Weights of a small GPT-style language model, trained from scratch on English Wikipedia: a variant of Adam for these matrices.
Each number is 128 + 32 x the weight over its row's rms, rounded and kept within 0 to 255. Layers, rows and columns count from 0. The size above them is the row's rms in percent of the matrix's.

# layer 4 attention value, 320x320, rms 0.0202, rows 0-84, columns 0-79
size [ 85  89  82  83  82  78  82  86  86  84  82  91  83  82  83  82  84  78  79  86  82  86  86  87  82  81  85  86  87  81  89  86  80  84  85  82  80  84  88  85  83  81  83  78  82  83  82  84  83  85  80  82  82  79  85  82  84  79  81  87  84  86  80  85  90  77  83  85  89  88  86  89  90  91  87  87  89  83  88  87  83  90  86  91  93]
[[179 101 105 167 163  93  67  99 153  51  90 114 122 146 129 157 115  80 150 155 105 110  91 119  88 177 128 126 136 121  81 100 146 131 111 111 167  90  77 172 150  92 133 147 138  77 139 119 137 138 116 144  96 108  81 151 147 132 142 165 135 172 124 119 121 183 110 190  35  84 120 135 122 171 107 110 119 179 206 199]
 [101  90 190 155 151 155 148 167  75  76  81 154 124 136 152  90 121  96 140 141 134 128 179 125 155 146 134 107 120 112 136 169 128 146 195 126 157 140 133  81 145 161 128 131  98 131 111 118 102 156 143  75 139 115 166 101 154 181 136 107  70 145 143 116 102 136 153  84 146 206 119 179 153 127  69 161  77 119 117 137]
 [168  96 150 123 148 125  17 130 110  72 122  78 124 106 107 140 137  94 152 160 117 138 152 141 143 117 128 140 196 157 143 117 143 128 155  81  91 168 114 152 132 185 142  79 134 120 119 118  95 212 104  83 138 157 154  90 128  98  87 189 110 102 154 135 120  73 122 139 104 130  70  73 194  96 165  99  96  68 118  94]
 [131 170 100 139 126 175 135 111 187 177 113 184 129 168  67 121  90 155 116 128  92 165 151 124 116 158 169 152 209 140 100 105 108 156  78 155 107 112 129 115 139  93 166 116 116 117 126 164 121  69 167 132 150 156 108 136 122  86  71 118 164 154 141  84 116 132 139 156 157  82 119  79 118 103  78  98 102 100 135 139]
 [149  93 216 105 125 126 155 148 106 139  73 152 136 138 136 104  94 152  58 133  74 158  92 125 150 104 180 156 136  98 122 112 170 139 129  90  50 136 124 124 124 164 106 151 143 166 127 134 157 100 106 161 139  82 132 128 118 109 101 158 155  79 146 142  85 118 125 141 178 156 120 116  86 142 178 156 127 130 159 115]
 [175 124 102 171 144 131 160 107 170 171 105 131 184 163 155  94 128 133 137 104 104 114  72  97 150  82 179  96 123 151 140 108 127 170 116  83 145 129 126 118 146 164 156 153 141 132 185 161 108  91 175 141 132 158 123 103 189 171 139  94 131 124 184 166 175 109 152 187 155 135 167 141  94 159  75 160 136 151  96 147]
 [129 160  57  98 144  47 161 152 110  77 105 117 142 131 115  64 166 115 122 154 144 129 134 186 142 172 109 100 141 155 139 140 111 177 178  46 161  61 101 146  68 154  65 185 148  67 151  88 161  78 110 118  85 102 131 119  93 140 103 127 147 100 105 131 128 179 151 108 102 163 134 146 130 157 157 112 115 107 159 175]
 [126 209 123 144  79 160 146  80  76 139 143 135 116 198  96 126 153 109 142 136 147 116 165 135 111 145 129 142 131 139 172 143  96 131 158 120 149 137 125 177  84 111 107 215 100  75 125 123 101 109 179 110 103 134 167 111 149 129 125 123 129 160 155 138 187 113 212  88 139 110 161 159  49  89 154 157 141 142  88 121]
 [115 157  89 108 169 101 126 148 178 180  97  93  94 105  87 118  82  90 134 180  92 134  54 146  94 160 174 117 126 109 182 137 139 128 101 111 103 132 131 110 142 103 149 153 155 124  90 163 144 169 122 105 171 157  85 138  93  77  91 132 136 124 142 169 126 156 149 146  65 179 135 118 169  79 180 143 110 112 157 158]
 [137 155  61 124 109 144 143  97 111 139 106  88 132 118 123  76 144 154 129  58 130  79 109 140  76 154 172  99 154 132  95 128 100  87 120  75 119 117 186 112 117 167 128 144 158 116 146 145 139  31 132  92 114 152 128 122 158 134 161 134 153 157 197 109 114 128 148 155  75 127  81 128 107 134 134 135 125 131 141 142]
 [102 126 128 146 134  89 145 155 140  70 118 160 182 111 121  66  90 122  98 103 144 137 132 102  78 110 117  67 184  65 128 154  74 104 142 130 126 176 116 121 125 109 179 143 131 129 119 104 157 191 107 125 141 104 100 126  97  78 110 178  78 118 143  54 156 149 161 118 103 153 141 138 135 155 173 118  53 138  91 143]
 [125  69  66 159  94 144 157 126 122 104 162  71 112 130 143 194 129  86 129 125 125 133 119 112  91 116 127 183 156 134 132  85  92  91 139 144 131  78 111 125 152  84 120  95 188  78 162 109 113 176  80 151 107 187 174 145  90 174 132  93 150  87 151 203 101 110 185 122  99 187 135  72  87  98 100  76 131 106 104 103]
 [191 114  84 102 139 128 152  63 159 107 121 145  84 125 132  72  83 153 105 101 104  78 101  82 105 123 172 138 109 123 137 153 102 114 145  86  92  97  97 139  61 119 109 126 183 124 115  51 106  41 119 111  93  86  71 120 140 139 132 168 147 159  75 104  92 118  97 117 168 163 127  99 152  93 122 135  79 119 104  93]
 [118 110 132 175 141 111 117 129 129  77 152 161  85 141 184 129 156 146 138 141 107 121  54 110 138 112  89 130 116 118 164 149 113 101 114 113 132 172 124 108 139 169  75  73  88 149 145 139  68 179 132 124 133  98  88  87  95 181 212 145  64 156 121  99  99  92  94  64  80 166 160 118 137 107 129 102 166  66 120 148]
 [142 138 100 118 139  99 188  87 168 123 138 123 137 115 133 116 151 157 158  87 108 188 122 119 135 133 160 101 189 136 123  92 153 133 124 196 144  92 114  67 132 117 126 105 170 139  84 179  95 120 148 106 131 135 133 108 118  50 136 190 145 118 142 106 103 185 162  82  66 117 171  96 112 105 141  63  97 109 172 118]
 [177 109 160  89 135 170 135 120  95  79 120 142 112 159  91 134 136 101  95 155  92 136 131 102 115 154 145 128 153 100 126 166 142 106  92 118 166 126 129 174 110  85 122  82 182 110 137 149 195 128 124 115 101 126 111 129 129 158  53 196  89 145  97  81 139 144 136 110 208 179 163 141 159 122 118 145 115 137 114  96]
 [ 71  90 135  57 137 158 137 120 137 127 131 140 141 115 136 123 129 154  67 188 170 135 106 163 147 121 152 159 132 151 106 135 135 146 134 126 145 156 167 109 112 118 150 189 149 142 137  87 160  86  91 204 112  23 139 126 111 148 133  98 115 140  40  90 141 130 158 131  50  67  85  80 110 130 102 167 138 160 119 124]
 [153 172 138 184 121  78 184 132 126 165 128 168  92 166 126 102  93 119 183 137 173 154 105 131  75 136 158  99 158 109 108 150 106 146  97 114 125 100 115 120  90 129 169 157 155  91 147 167 161 129 101 155  77 124 136 121 119 134 152 176 155 143 129  56 137 110 120 119 130 133 129 147 120 103 107  87 136 132 104 105]
 [152 153  89  45 122 145 181  79 183 164 150  97 127 120 111 129 145  98  96 121 154 117 188 134 202 170 171 131 105 167 180 182  87  98 107 114 102 172 147 110  85 108 108 107 105 127 100 205 112 200 129 114  83 168  81 118 144 108 169 108  44 106 111  96  89  88 141 107 122 134 160 123 127  57 129 120 110  97 160 118]
 [132 105 129 129 169 174  88  87 146 127 128 110  92 119  85 145  89 107 130 124 122 146  92  91 123 142 132 108 173 125 154 161  88 118 125  80 110  93 118  86 164 177 144 108 148 100 138 103 125 104 111 122  93  90  85 177 150  52  85  86 168 123 111 168 109 130 127 147  88  82 147  83 111 121 162 110 145 101 134 103]
 [102 134 127 141 158 135 148 143 107 109 104 168 105 133 119 182 115 159 146 183 136 161 123 175 111 157 167 165 130 146 118 141 146 136  92 133 207 141 136 101 104 192 116 150  93 103 165 130 137 134 155 118 164 126 185  99 184 182 167 142  94 137 124 113 134 137 128 121 171  83 168 103 116 157 154 157 127 128 164  73]
 [145 150 104 130 152 217  79  78 164 170 127 135 135 174 134 126  50  89 145 117 104  78 154  97  59  97 138 130  97 144 117 112 174 109 112 139 145  85  98 200 138 139  93 127 129  86  99 148 167  74 134 136  72 100 138 115 128 139 184 175 163 198 152 134 115  93 127 140  80 148 144 104 174  78 148 166  76 173  58 132]
 [ 87 125 125 125 111 142  56 161 123 165 151 165  80 152 126 181 116 172 120 167 151 110 157 151 135 184 112 155 177  73 113 128 175  96 131 114 176 163  49 155 120 131 107 121 204  99 180 103 158 126 130  83 159 137 133 122 140 118  99 111  97 153 204 113 141 118 138 159 142 127 180 139 120 163  93  90 156 135 124 113]
 [ 84 153 141 187 115 126 145 201  96 145 155 125 156 118 133 104  69 118  84 120 106 147 132 149 154 134 108  90 116 126 137 151 125 121 170 178 174  80 173 189 150  66  66 119 147 123 199  46  84 168  67 174 109 124  86 106 106 184  93  73 136 166 163 157 122  92  83  84 148 141 155 112  88 129 131 140 135 116 147 150]
 [ 89 168 104 136 161 171  73 103  88  63 142 100 180 133 133 105 160 155 130 192 149 141 176 107 157  88  85  95 105 120 122 133 138 177 157 158 152 137 116 122 131  84 146  93 162 130 171 102  91 178 166 146 132 109 166 128 126 168 187 128 186  99 164 130 113  84 142 106  54 110  84  70 142 154 213 109 149 105  76 181]
 [ 96 154 220 105 119 124 184 160 120 152 118 140  87 133 109 187 117 100 123 140 141 100  88 116 130 132 156 123 126 174 109 126 133 136 129 171  38  84 157 144 160 137 169 138 101  81  97 131 148 137 143 132  98 117  45 139 150 126 119 142 138 146 160 119 144 172  79 143 120 172  67 151  84 158 109 101 161 179 144 178]
 [ 99 135 155 101  86 111 151  94  80 130 124 111 142 132 154 116 154 128 139  99 108 126 106 149 108 147 182 139 154 149 144 118 145 169 138  50 169 138 139 149 111 142 165 122 184  87  68 188 132 127 104 122 124  82 109 142 143 116 153 107 157 110 121  89 170 152 160 130 141 158 129 126  80  95 149 177 160 154 151 153]
 [127 151 144  92 179 103 144 143 187 123 120 174 101 118 157 105 159 140 162 142 141 128 155 109 130 117  85 142 148 104  90  93 147 119 120 161  85 173 127 131 120 164 115 142  94  89  46 150 107 170 112  70 137  99 101 141 167 174 156 156 111 182  89  78  95  91 160 165 140 162 145 124 194 122 153 116 115  74 189  75]
 [156  89 132 145 165 153  59 166 108 154 127 115 147 147 124 163 128 179 137  89 130 115 186 122  61 120 112 133 131 114  64 133 156  92 153 134 127 202  96 105 137 130  42 168 129 143 135 151 134 103  72  83 121 104 152 103 179 134 196 116 123 129  26 124 151 134 148 188 108  73 145  94 175 110 113 109 126 138 107 131]
 [ 45 166 157 117 147 127 158 119 176 144 106 150 128 122  68 116  92  98 137 124  79  71 104 124 113 187 178 129 143  83 140  57 140 110 134 103 201 149 100 168 109 127  62 173 108 136 112  58 177  72  70 114 136 121 114 147 131 120 125 134 166 152 123 144 175 165 129 166 128  69  82 145 128 180  59 139  71 121  81  88]
 [119 195 170 182 159 169 132 101 132 134 176 163 127  90 100 153  99 156 129 112  92 110 147 134 162 125 139 193 113  75 150 130 164 102  84 187 135 100 141 120 129 153 152 157 143 117 115 102 113 124 133  86 193 101 163  70 107 127 212  91 120 135 120 169  97 121 200 107 133 123 146 146 124 128 106  89 169 130 131  85]
 [130 145  94  93 113  99 106 179 209  90 154 110 129  68 156 173 102 116 103  48 120 112 157 155 120 106 177 127  79 113  88  84 130 160 133 143 135 166 125 160 120 106 135 137 147 127  89  72  75 109 137 139 121 144  71  91 114 151 136  75 171  89 134 119 117 102 116 148 138 188 164 133 153 107 131 135 102 133 158 110]
 [111 237 126 201 186 134  69 131 138  92  78 120 154  94 139 108 108 167 141 166 101 169 112 105 151 183 122 111 108 107  71 114 163 179 139 146 104 111 128 187 108 163  88 161 145 137 185  99  80 176 134 179 179 140 143 125 117 186 166 125 135 137 115 136  97 167  85 139  98  57 154  95 156 176 128 173 139  83 185 142]
 [112 135 109  75 121 196 175  85 165  87 111  95 170 159 103  46 128 136 106  59 102 120 157 143 155 133 137 194 109 154  90 116 146 163 138 127 109 119 124 126 123 158 151  90 130 147 146 147 122 149 125 152 172 113  79 101 120 120 141  75 141 164 141 157  99 148 158 169  71 100 123 149  53 110 134 111 162  90 135 123]
 [147 116  89 115 111 150 169 151 142 126 110  99 188  50 103 113 113 162 154  81 132 107 107 106 120 154  44 158  93  97 148 177 105 166 164 126 145  77 151 160 123  98 138 106 157  56 121 117 174 123 111 114 166  83 130 124 145 172 137 123 135  71 128 100 122 129 159 133 119 114  87 171 133 143 130 146  86 154  79 136]
 [141 149 168 109 138 166 121  97  98 154  81  88 133 170 155 113  99 134 137 160  76 127 105 120 157 127 148 140 162 160  72 106 226 113 122 116 151 108 166 158 159 161 127 126 137 160  86  85  98 110 122 190 181 186 117  92  91  71 190 124  95  88  58 179 161 116 129 112 161  97  74 148 220 147 111 168  99 138 127 142]
 [133 100  48 112 178 115 103 118 209 115 160 130 107 186 126  67 141 110 127 157 139 129  97 105 141  93 189  53 122 139 128 136 168  85 173 186 131 124 146 117 142  93 101 117  67  97 156 115 103  95 118 151 130 143 103 124 149 162 155 109 114 104 157 142 149 137 116 106 172 155 176 132 140 145 119 145 143 157  64 123]
 [127 104  87 110 138 118 113 107 134 174 150 147 120 145 113  98 109 109 155 164 184 180 112  94 163  84 157  47 191 161  82 132 149 139 135 145 141 128 150 120 167  93 153  88 185 116 104 166 170 108 141 104 142 149 117 134 127  75 148 103 106 200 111 131 129 144  86 189 167  49 127 131 145 127 159 108 122 105 124  79]
 [141 122  84 149 140 172 152 130 152 103 172 167 102 129 137  31 129 168 126 141 178 148 161  85  77 102 141  68  55  86  84 151 205 114 110 123 109 136 126 157 106 128 147 150 112 139 137 137  90 104  86 131 138 143  98 141 117 122 123 159 125 132 108 125 128 143 169 162  80  74 149  72 148 197 167 174 120 172 143 134]
 [107 127 136 122 154  89 144  88 113 122  62  98  99 137 105  75 125 117 139 149  83 104 177 154  93 101 142 123 136 116 110 115 105 164 117 115 196 118 114 157 135 165 150 202 134 145  48 120 127 136 153 136 151 153  92 200  61 154 112 151 194 154 129 174 101 154  98 153 178 107 184 180 170 133  85 159 154 127  94 115]
 [110 176 139 104 151 147 159 162 122 139 140  96 130 121 175 103 108 108 178  72 146  92  91 103 162  72 154 123 135 145 169  89  88 126 168 131 122 104 158 120 121 120 128 145 164 154 139 140 165 172 168 149  36 156 153  93 134 117  62 177 193 159 105  80 137 112 206 196 182  86 199 163 137 103 110 103 133  94 144  79]
 [119 134  82 185  85 182 176 105 105 135  67 118 148 119  83 149 118 144 140 158  91 126 172 155  84 187 176 137  81  88 178 110 119 167 148 179 147  84 111 176 126 103 125 102 201 121 124 112 167 122 108 139 128 105 133  83 145 128 139 144 131 176 178 138 115 147 129 114 130 107 185 167 119 137 166 125  97 131  33 109]
 [121 120 116 117 164 126 172  93  90 146 124  80 158 145  96 173  73 118 198 106 130  87 123 146 121 139 134  62 150 125  63 126 171  72 113  96 115 165 127 166 143 126 141 169 139  89  84 115 100 152 124 124 110 154 168 135 135 107  93 133 156 154  79 135 127 153  99 108  78 139 187 102 137 136 116  80 123 195 155  85]
 [103  73 132 173  90  90 139 142 145 114 102 107 175 149  95 133  92 117 171 163  98 162  70 110 135 158 147 113 161 126 102 117 116 103 117 119 115 131  72 102 130 125 142 163 141 106 147 185 107 109 100 102 127 158 136 139 109 126 107 129  87  94 149 123 152 187  71 158 170 140 197 115 180 101 155 111 115  90 174 120]
 [136  13 173 146 152 116 118 118 131 141 112 129 164 127 110 167 144 140 127 166  80 113 148  72 135 154 119 132 114 176 129 171 139 104 167 146 122 215 152 155 121 157 126  81  91 162  59 118 181 137 122 167  99 166 121  62 150 148 148 130 110 153 133 119  97  97 101 145 107 151 168  92 115 155 215  68  62 110 125 103]
 [ 91  86 158 119 126 201 126 134 151 110 143 115 122 110 124 168  94 114 137  89 120 129 142 128  98 145 146  94 136 138 132 112 123  64 165  98 144 112  90 155 142 159 115 127 125 139  92 218 184 130 142 115 145 184 192 103  65 115 147  95 155  69  90 151  59 134  93 134 152 147 119 154 117 148 111 136 149 130 122 104]
 [142 186  88 106 191  85 137 114 120 131 124 137 116 117  82 141 180 154 121 152 133  82 128  99  78 165 137 126 114 121 146 144 100 103  54 178 143  93 183 179 174 128 115 133 102 155 137 117 134 185  97 162 100 103 110 165 129 172 158  91 161 140 137  89 174 121 122 177 167  69 100 130 101 141 118 125  90 149 113 136]
 [ 81  90 126 157 116 135 114 143 138 122 133 120 121  93 126 199  86 162 171  83 158 113 147 164 165  82 109 101 111 116 121  72 172 122 194 108 138 104 156 172 165 143 169  99 116 167 148 152 138  91 153 103  83 128 128 177 166 120 160 185 119 115  77 101 119 188  63 110 132 129  97  83 162 150  98  92 179 131 152  88]
 [158 138 121 120 141 108 116 134  69  89 109  74 178 108 146 118 177 104 138  75 183 158 120 139 161 180  94 113 138 128 117 128 126  80 148  94  81 131  93 152 105 118 128  80 100  98 132 151 129  82 168 142 154  90 193 136 155 177 136 148 102  95 122 140  96  87 209 147 139  83 111 146 156 107  86 129 134 119 135  97]
 [166 112 106 150 118  82 183 154  62  79 161 132 115 144 192 107 119 121 106  93 171 113 127 181 144 129 109 120  79 107 133 171 143 168  99 104 117 126 106  54  84 129 115 165 124 106  87 137 124 141 119 144 124 125 100 115 113 128 163 110 131 157  75  86 122  85 123 117 123  62 133 150  78 128  83 106 177 129  75 124]
 [150  44 163 104 144 149  89 114 129  91 122  66 121 132 173 134 149 159 141 100 132 123 129 181 106 105 105 153 125 144 133 163 130 129 177 118 143  93 155 116 117  77 145  90 147 149 145 114 109 114  72 153 114 137 121 150 155 149 176 138  87 141 172 116 141  99 164 146 142 168 131 167  57 104 132 135 148 169  98 112]
 [120 136 135 155 139 120 118 129 141 170 175 158 121 136 152 139 137  61  95 161 118 129 134 108  71 158  67 121  98  92 102  87  95  67  78 142 155 154 133  55 165 112  93 110 144 106 148 100 111  83  68 160 151 169 124 120 145  90 119 145  93 106 179 152 152 188 116 104 113 125 122 143 138 191 109 168 107 153 163 109]
 [161 126 131 132 128 162  98  58 129 131 116 164 179 124 153 114 111 157  75 194 102 183 125 180 133 166 135 104  75 104  89 118 135 109 128 126 126  69  98 143  80 143 165 209 131 138 155 122  64 128 140 133 157 109 128 107 162 164 102 146 116 121 105 125 139 201 207 146 155 132 135 160  83 152 146  71 105 112 123 106]
 [119 116  96 106  94 157 101 136 135 144 174  82 120 125 140 162  89 129 111 137 102 105  48 137 133  87  28 139 174 125  94 176  94 134 156 180 101 124 143 144 137 117 153  70 122 118 159 135 101 135 139 164 134 149  80 124 186  98 130 140 106  83 130 132 124 111 104 197 151 185 175 108 157 170 129 121  79  84  67 159]
 [138  48 152  99 109 138  88 147 105 151  89  68 135  96 110 145 111 136 114  83 153 102 126 175 111 175 160 155 132  93 117 148 105 143  91 120 114  77 116 150 183 116  80 118 170  99  92 182 119 178 150 136 112 139 216 133 142 135 150 133  97  93  85 127 163 111 124 133 161 142 180  89 139  99 111 166 171 121 149 174]
 [148 110  83 109 145 141 117 115 136  95 156  96 120 149  91 114 188 134 149 103  67 150 110 105  88  82 119  96 165  88  96 112 126 144  89 159 111 163 148 136 105 193 128 162  86 145  79 114  91 167 109 138 144 150 123 194  97 165 118 163 158 174 153 202 127 135 185 168 154 122  91 130 122 124 138 104  87  89 122 157]
 [131  52 166 124 117 106 144 197 130 117 125  88 120  91 100 153  89 145 136 166 130 197 156 127 155 107 128 144 119 131 187 140 135 117 159 160 182 165 157 131 123 136 143 155 134 153 116 132 159 118 160 118 118  67 143  91 141 108 149 176 153  47  78 121  61 110 139 138  58 140 128 115 154 160  69 100 147 215 159 114]
 [119 135 161 105 102 115 108 102 147 120  47 162  93 173 142 130 148 129 107 182  89  88 148  99 113 114 131 161  95 164 125 149 152 118 135 182 103 180  89 150 142 183 199 145  66  99 192 144 165 147  94 181 159 144 131 148 128 144 114 173 140 103 108 119 156 119 185 156 191 133 151 132 124 138 139  96 160 125  88 150]
 [109 140  78 155 114 133 150 108  92 189 155 103 156 123  58  99 169  66 153 102  36 125 137 123 125 112  50 120 140 171 152  47 102 134 147 205 120 138 163 127 153 158 129 186 107 143 178 152 158 160 107 154 145 125 132 150 148  94  35 107 146 124 111 175 139 148  54 139  96 116 120  93 150  69 147 108 103 114  92 174]
 [ 89  91 117 128 110 129 113 166 171 135 134 107 147 120 102  58  70 121  66 138 146  87 170 145 122 143  50 101 182 140 124  94 100 107 144  90 164 164 158 112  72 112 143  79 117  73  88 141 161  91 136 105 144 123 111 134  79  91 101 140  94 175 136 116 152 104  81 155 114 117 119  84 161 145  87 149 130 109 123 102]
 [103 101 100 114 122 146 120 184 168  85 123  95 126 158 123 115 110 132 160 181 153 143 118 119 115 136 134 118 141 139 177 120 127 114  75 134 109  65 149 105 113  71 100 148 185 116 145 121 141  94 177 116 158 102  83 116 102 210 156 168 197 158  80 126 144 134 186  94 141 151  90 144 126 136 129 164  86  84 114  68]
 [152 225 123 130 118  99 171 156  54  87  92 139 152 130 148 124 169 108 142 129 171 114 105 140 131 107 113 140 162 104 127 125 119 183  84 156  91 113 146 131 211 113 103 157 119  94 125 107 154  98 104 175 173  98 150 118  69 161 131 103 164 142 133  52 111 129 129 184 153 156 120  86 121 131 117 110 163 145 214  80]
 [165 151  99  75  72  57 126  73  94 149  87 138 106 214 133 141 136 137 169 114 167 187 134 129 145 103  91 108 122 121 130  68 129 128 116 166 144 146 123  88 131 121 105 108  92 148 157 225  96 124  83  84 139 129 114 139 131  78 148 165 145 116 134 116 137 118  99 150 120 118 133 168 161 125 117 143 144 101 148  65]
 [131 167 128 104 161 153 103 109 170 133  99 135 109 125 143 135 209  80 130 139  93 119 101  84 183 120  59  78 125 108 159 106 144  94 121 125 120 146  65 137 131  88 159 168 121 100 170 178 139  76  93 113 132 151  93 136  88 112 119 159 146 101  98 115 121 129 121 150 103 116 112 138 170 141 114 116 127 138 160 117]
 [173 193 127 109 164 104 169 130 128 111 107  72  98 118 178 100  81 103  70 104  71 135 144 131 137 142 110 162 143 194 100  78 134  85 125 136 129  94 103 186 125  92 153 137 155 134 144 175 174  43 181 164 109 148 143  91  87 160 132 156 148  80  33 157  73 100 118 137 131 134 163 141 109  90 126  97 124 147 142 112]
 [118 116  92  80 107 113 171  93  80 199 171 132 109 162 106  84 182  71 150 144 137 143 195 120  82 101 150 163 120 142 141 149 184  74 154 103 105 117  80 203  70 143 119  81 158 165 121 111 125 117 108 152 157 128  79  83 159 131 124 166 124 163 108 104 130 150 143 117 138 108 160 139 173 109  92  63 114 117 166 136]
 [164 154 104  98 101  98  82 172 134  96 134 147 164 167 100 159 110 172 128  87 150 160 119 159 175 121 130  97 141 136  63 138 154 145 183 157  91 151 130 176 120 103  76 149 139 143 101  88 160 127 142 168 166 138 181 130 130 128 132 149  93  90  81 129 118  96  76 156 177 165 147 123 119  51  86 105 161 144  86 163]
 [147  54 115 103 158  99 136 136 126 202 182 128 109  83 168 173 149  88 159 143  96 194 171 113 159 189 136 103 135 133 104 155 141 162 146 132 163  84 158 109 134  99 185 139  93 164  91 168 114 154 141 149 129 182  88 157 148  97 120 127 178 140 151 149 109 176 135 105 108 172 127 151 113  74 101 160 104 149 120 123]
 [ 86 172 158 136 138 116 141  76  81 139 192 169  78 130 110 167 155 140 121 150 144 120 133 102 145 131 149 137  96 113 140 148 143 191 137  71 120 130 171 142 136 142 143 164 122 142 100 147 162 110 130 118 111  99  99 123  52 113  60 126  58 147 195 155 179 183  89  98  90 146 100 122 102 132 145 146 114 105 129 145]
 [ 76 204  42 150 102 116 114 135 216 119 112 131 110 120 146 132 129 155 150 111 113 102 124 126 157 136  86 153 131 116  58 127 127  69 166 114 141 104 156  94 107  97 128 123 111 142  91 125 152 118 130  94 129 123 133 115 190 175 172  92 100 121 116 111 147 112 188 165 120 119 115 152  92 123 186 176 104 122 139 139]
 [154  61  86 158  77 151 155  94 156 114 127 147 118 190 177 121 135  95 157 148 123 100 136  67  86 134 122 127 163 131 133 133 126  92 106  77 125 117 118 141 120 102  47 101 117 191 159 159 159 101 144 201 124  82  55 137 112  90 134 183 141 125 108 144 162 111 118 144 163 140 140 135 138  96  94 169 130  97 212 107]
 [150 130 117 109 146 138  79 113 155 172 156  96 149 133  83 171 123 120 130 167 114 154 140 145 125 118  98 106 125 124 147  51 144 149 188  98 141 110 115  38 120 158 155 132  88 186 197 131 132  85  89 116 122 223 175 134 109  92 148  99 124 125 211 172 115 146 154  82  87 149 117 108 116 149  85 116 141 202 103  84]
 [123 193 115 136 155 121 115  80 112 151 109 110 184 106 169 151 135 149 164 174 132 151 106  84 143 154  97  73 134 135  92 125 168 172 112 105 154  95 123  87 142 137 118  91  80 106  72 107 126 130 120 137 127 165 135 130 140  88 173 161 148 183  68 143 198 110 144 160  69 147 122 141  80 149  62 190 130 146 142 120]
 [163 154 104  94 120 109 122 164 151  75 137 140 122 176 115 104 143 102 130  90 136 119 137 145  64 138 157 162 159 128 166  85  98  93 113 146 105 130  49 183 165 101 114  92  78 121  77  53 100 107 134 173 139 163 116 149  76 122 128  83  85 193  98 155 153 157 176 135 136 102 154 165 112 183 118 190 155 101 100 178]
 [112 193 137 203 107 137 152 124 130 140 115  81 110 174 105 108  75 115 136  89 177 131 145 121 161 172 107 151 123 120  66 135 134 168 131  52 103  77  89 126 121  88 199 100 121 170 113 121 168 107 173 183 190 116 100 139 117  61 166 118 135 230  76  82  86 173 105 120  68  63 151 151 121 128 158 126 124 147  86 145]
 [ 99 103 166  85 166 136 148 114  88 108  71  77 129 107 137  69 107 170  97 129 130  78 122 140 141  49 116 143 132 112 169 122 204 178  86 126 173  66 157 134  70 127 126  95 138  97 126 134 101 106 194 125  58  90 132  98 100 140  61 146 112 176  72 164 160 163  58  51 180 174 124 116 143 223 185 118 116 133 129 171]
 [145  81 116 177 109 133 127 165 151 149 105  81 113 120 157 145 124 157 102 130 108 145  93 105 125 138  94 105  88 168 149 159 142 117 115  80  97 132 192 102 127 105  87 103 164 129 131 173 100 130 138 140 154 194  92 124 169 130 104 194 143  98  97 155  94  59  74 122 135 135 174 101 153  80 130  73  66 150 108 112]
 [167 155 122 151 118 147 112  85 145 156 161  84 194 112 213 194 153 149 128  99 121 103 159 128  86 149 104 100 125  87 129  92 174 169 137 115 165 109 146 120 124 107 174 114 163 118 113 102  77 105 116 169 138 131  97 145 119 121 156 116  95  93 154 125 128 178 157 134  77 120 121 152 174 125 100 186 148 120 147 140]
 [128 125 203 116  77 149 117 147 141 148  78 125 155 138 126  85 134 151 116 105 129 129 115 117 110 135 148 183  95 145 153 109 146 126 157 151 130 169 131 182 239 152  93 120 160 113 102 140 171 187 105 119  86  81 101 125 136  77 114 129  69 130 120 137  85 135 177  88 118 104 105 116 175 168 173 131 115 157 103 168]
 [156 118 194 111 148 156 137 137 168  90 131 152  65 101 150 157 108 148  86 119 154 152 129 135 116 106  88 119 166 105 193 187 156 176 168  77  93  62 160 105 111  99 117 115 129 116 153 188 204 156 167 116 124 101 124 138 137 115  78 119 157 117  72 158 137 140  79 171 182 133 131 164 133 164 140  97 120 152 149 152]
 [142 165 100 154 104 131 126 110 123  97 165 146 195  95 144  95 153 121 130 149 114 135  83 105 109  90 196 129 150 125 168 150 134 125 124  90 144 118 106 133 168 112 209 162  98 157 111 154  94 186 122 175 162 187 138 143 164 136 107 159 111 101 175 132 175  96 109  99 103 173 196 180  96 108 141 162 118 134  89 159]
 [127 159  52 157  88 157 143 109 117 128 164 159 148 145  71 102 155 116 201  93 127 154 126 130 151 143  94 102 168 177 167 131 182 146 110 152 119 136 197 148  75 140 102 117 117 158 149  89  87 114  99 181 119 139 160  92 116 143  80 181  63 123  78 159 103 117 107 179 109 141  89 131 132 137  56 156 117 182 128 165]
 [103 182  79 156 111  90 128 131 134 165 121 201 184  92 158 162 135 168  95 165 151  97  63 146 139 141 142  86  50  83 101 120 181 146 139  68 114  78 103 111 145 118 120 107 117 131 190 199 124 117  87  92 136 180 141  88 112  97 136 161 136 125 125  60 100 130  96 107 194  84 117 125 137 119 143 155 165 104 150 155]
 [145  99 141  37 121 134 124 118  85 118 113  87 126 180 191 103 136  95 129 172 104  93 115 108  67  84 106  99 135 106 138  99 136 100 124 144 169 129 149 149 170  92  50  70 210 128 134 156 130 128 187 127 125 101  77 106 145  87 137 186 134 129  58  93 206 142 122 156 111  86 145  87  82 182 187 144 157 135 118 138]
 [200 108 204  98 196 206 125 166  93 131 147 119 136 136 133 135 119 110 106 142 133 121 107  69  99 176  85 148 123  87  89 118 125 184 173 144  96 133 129 104 127 149 179 180 106  79 129  80 171 139 120 102 115  87 148 133 123 140 154 108 155 201 207 155 169 156 108 123  95 179 118  93 102 136 131 108 105 195  91 115]]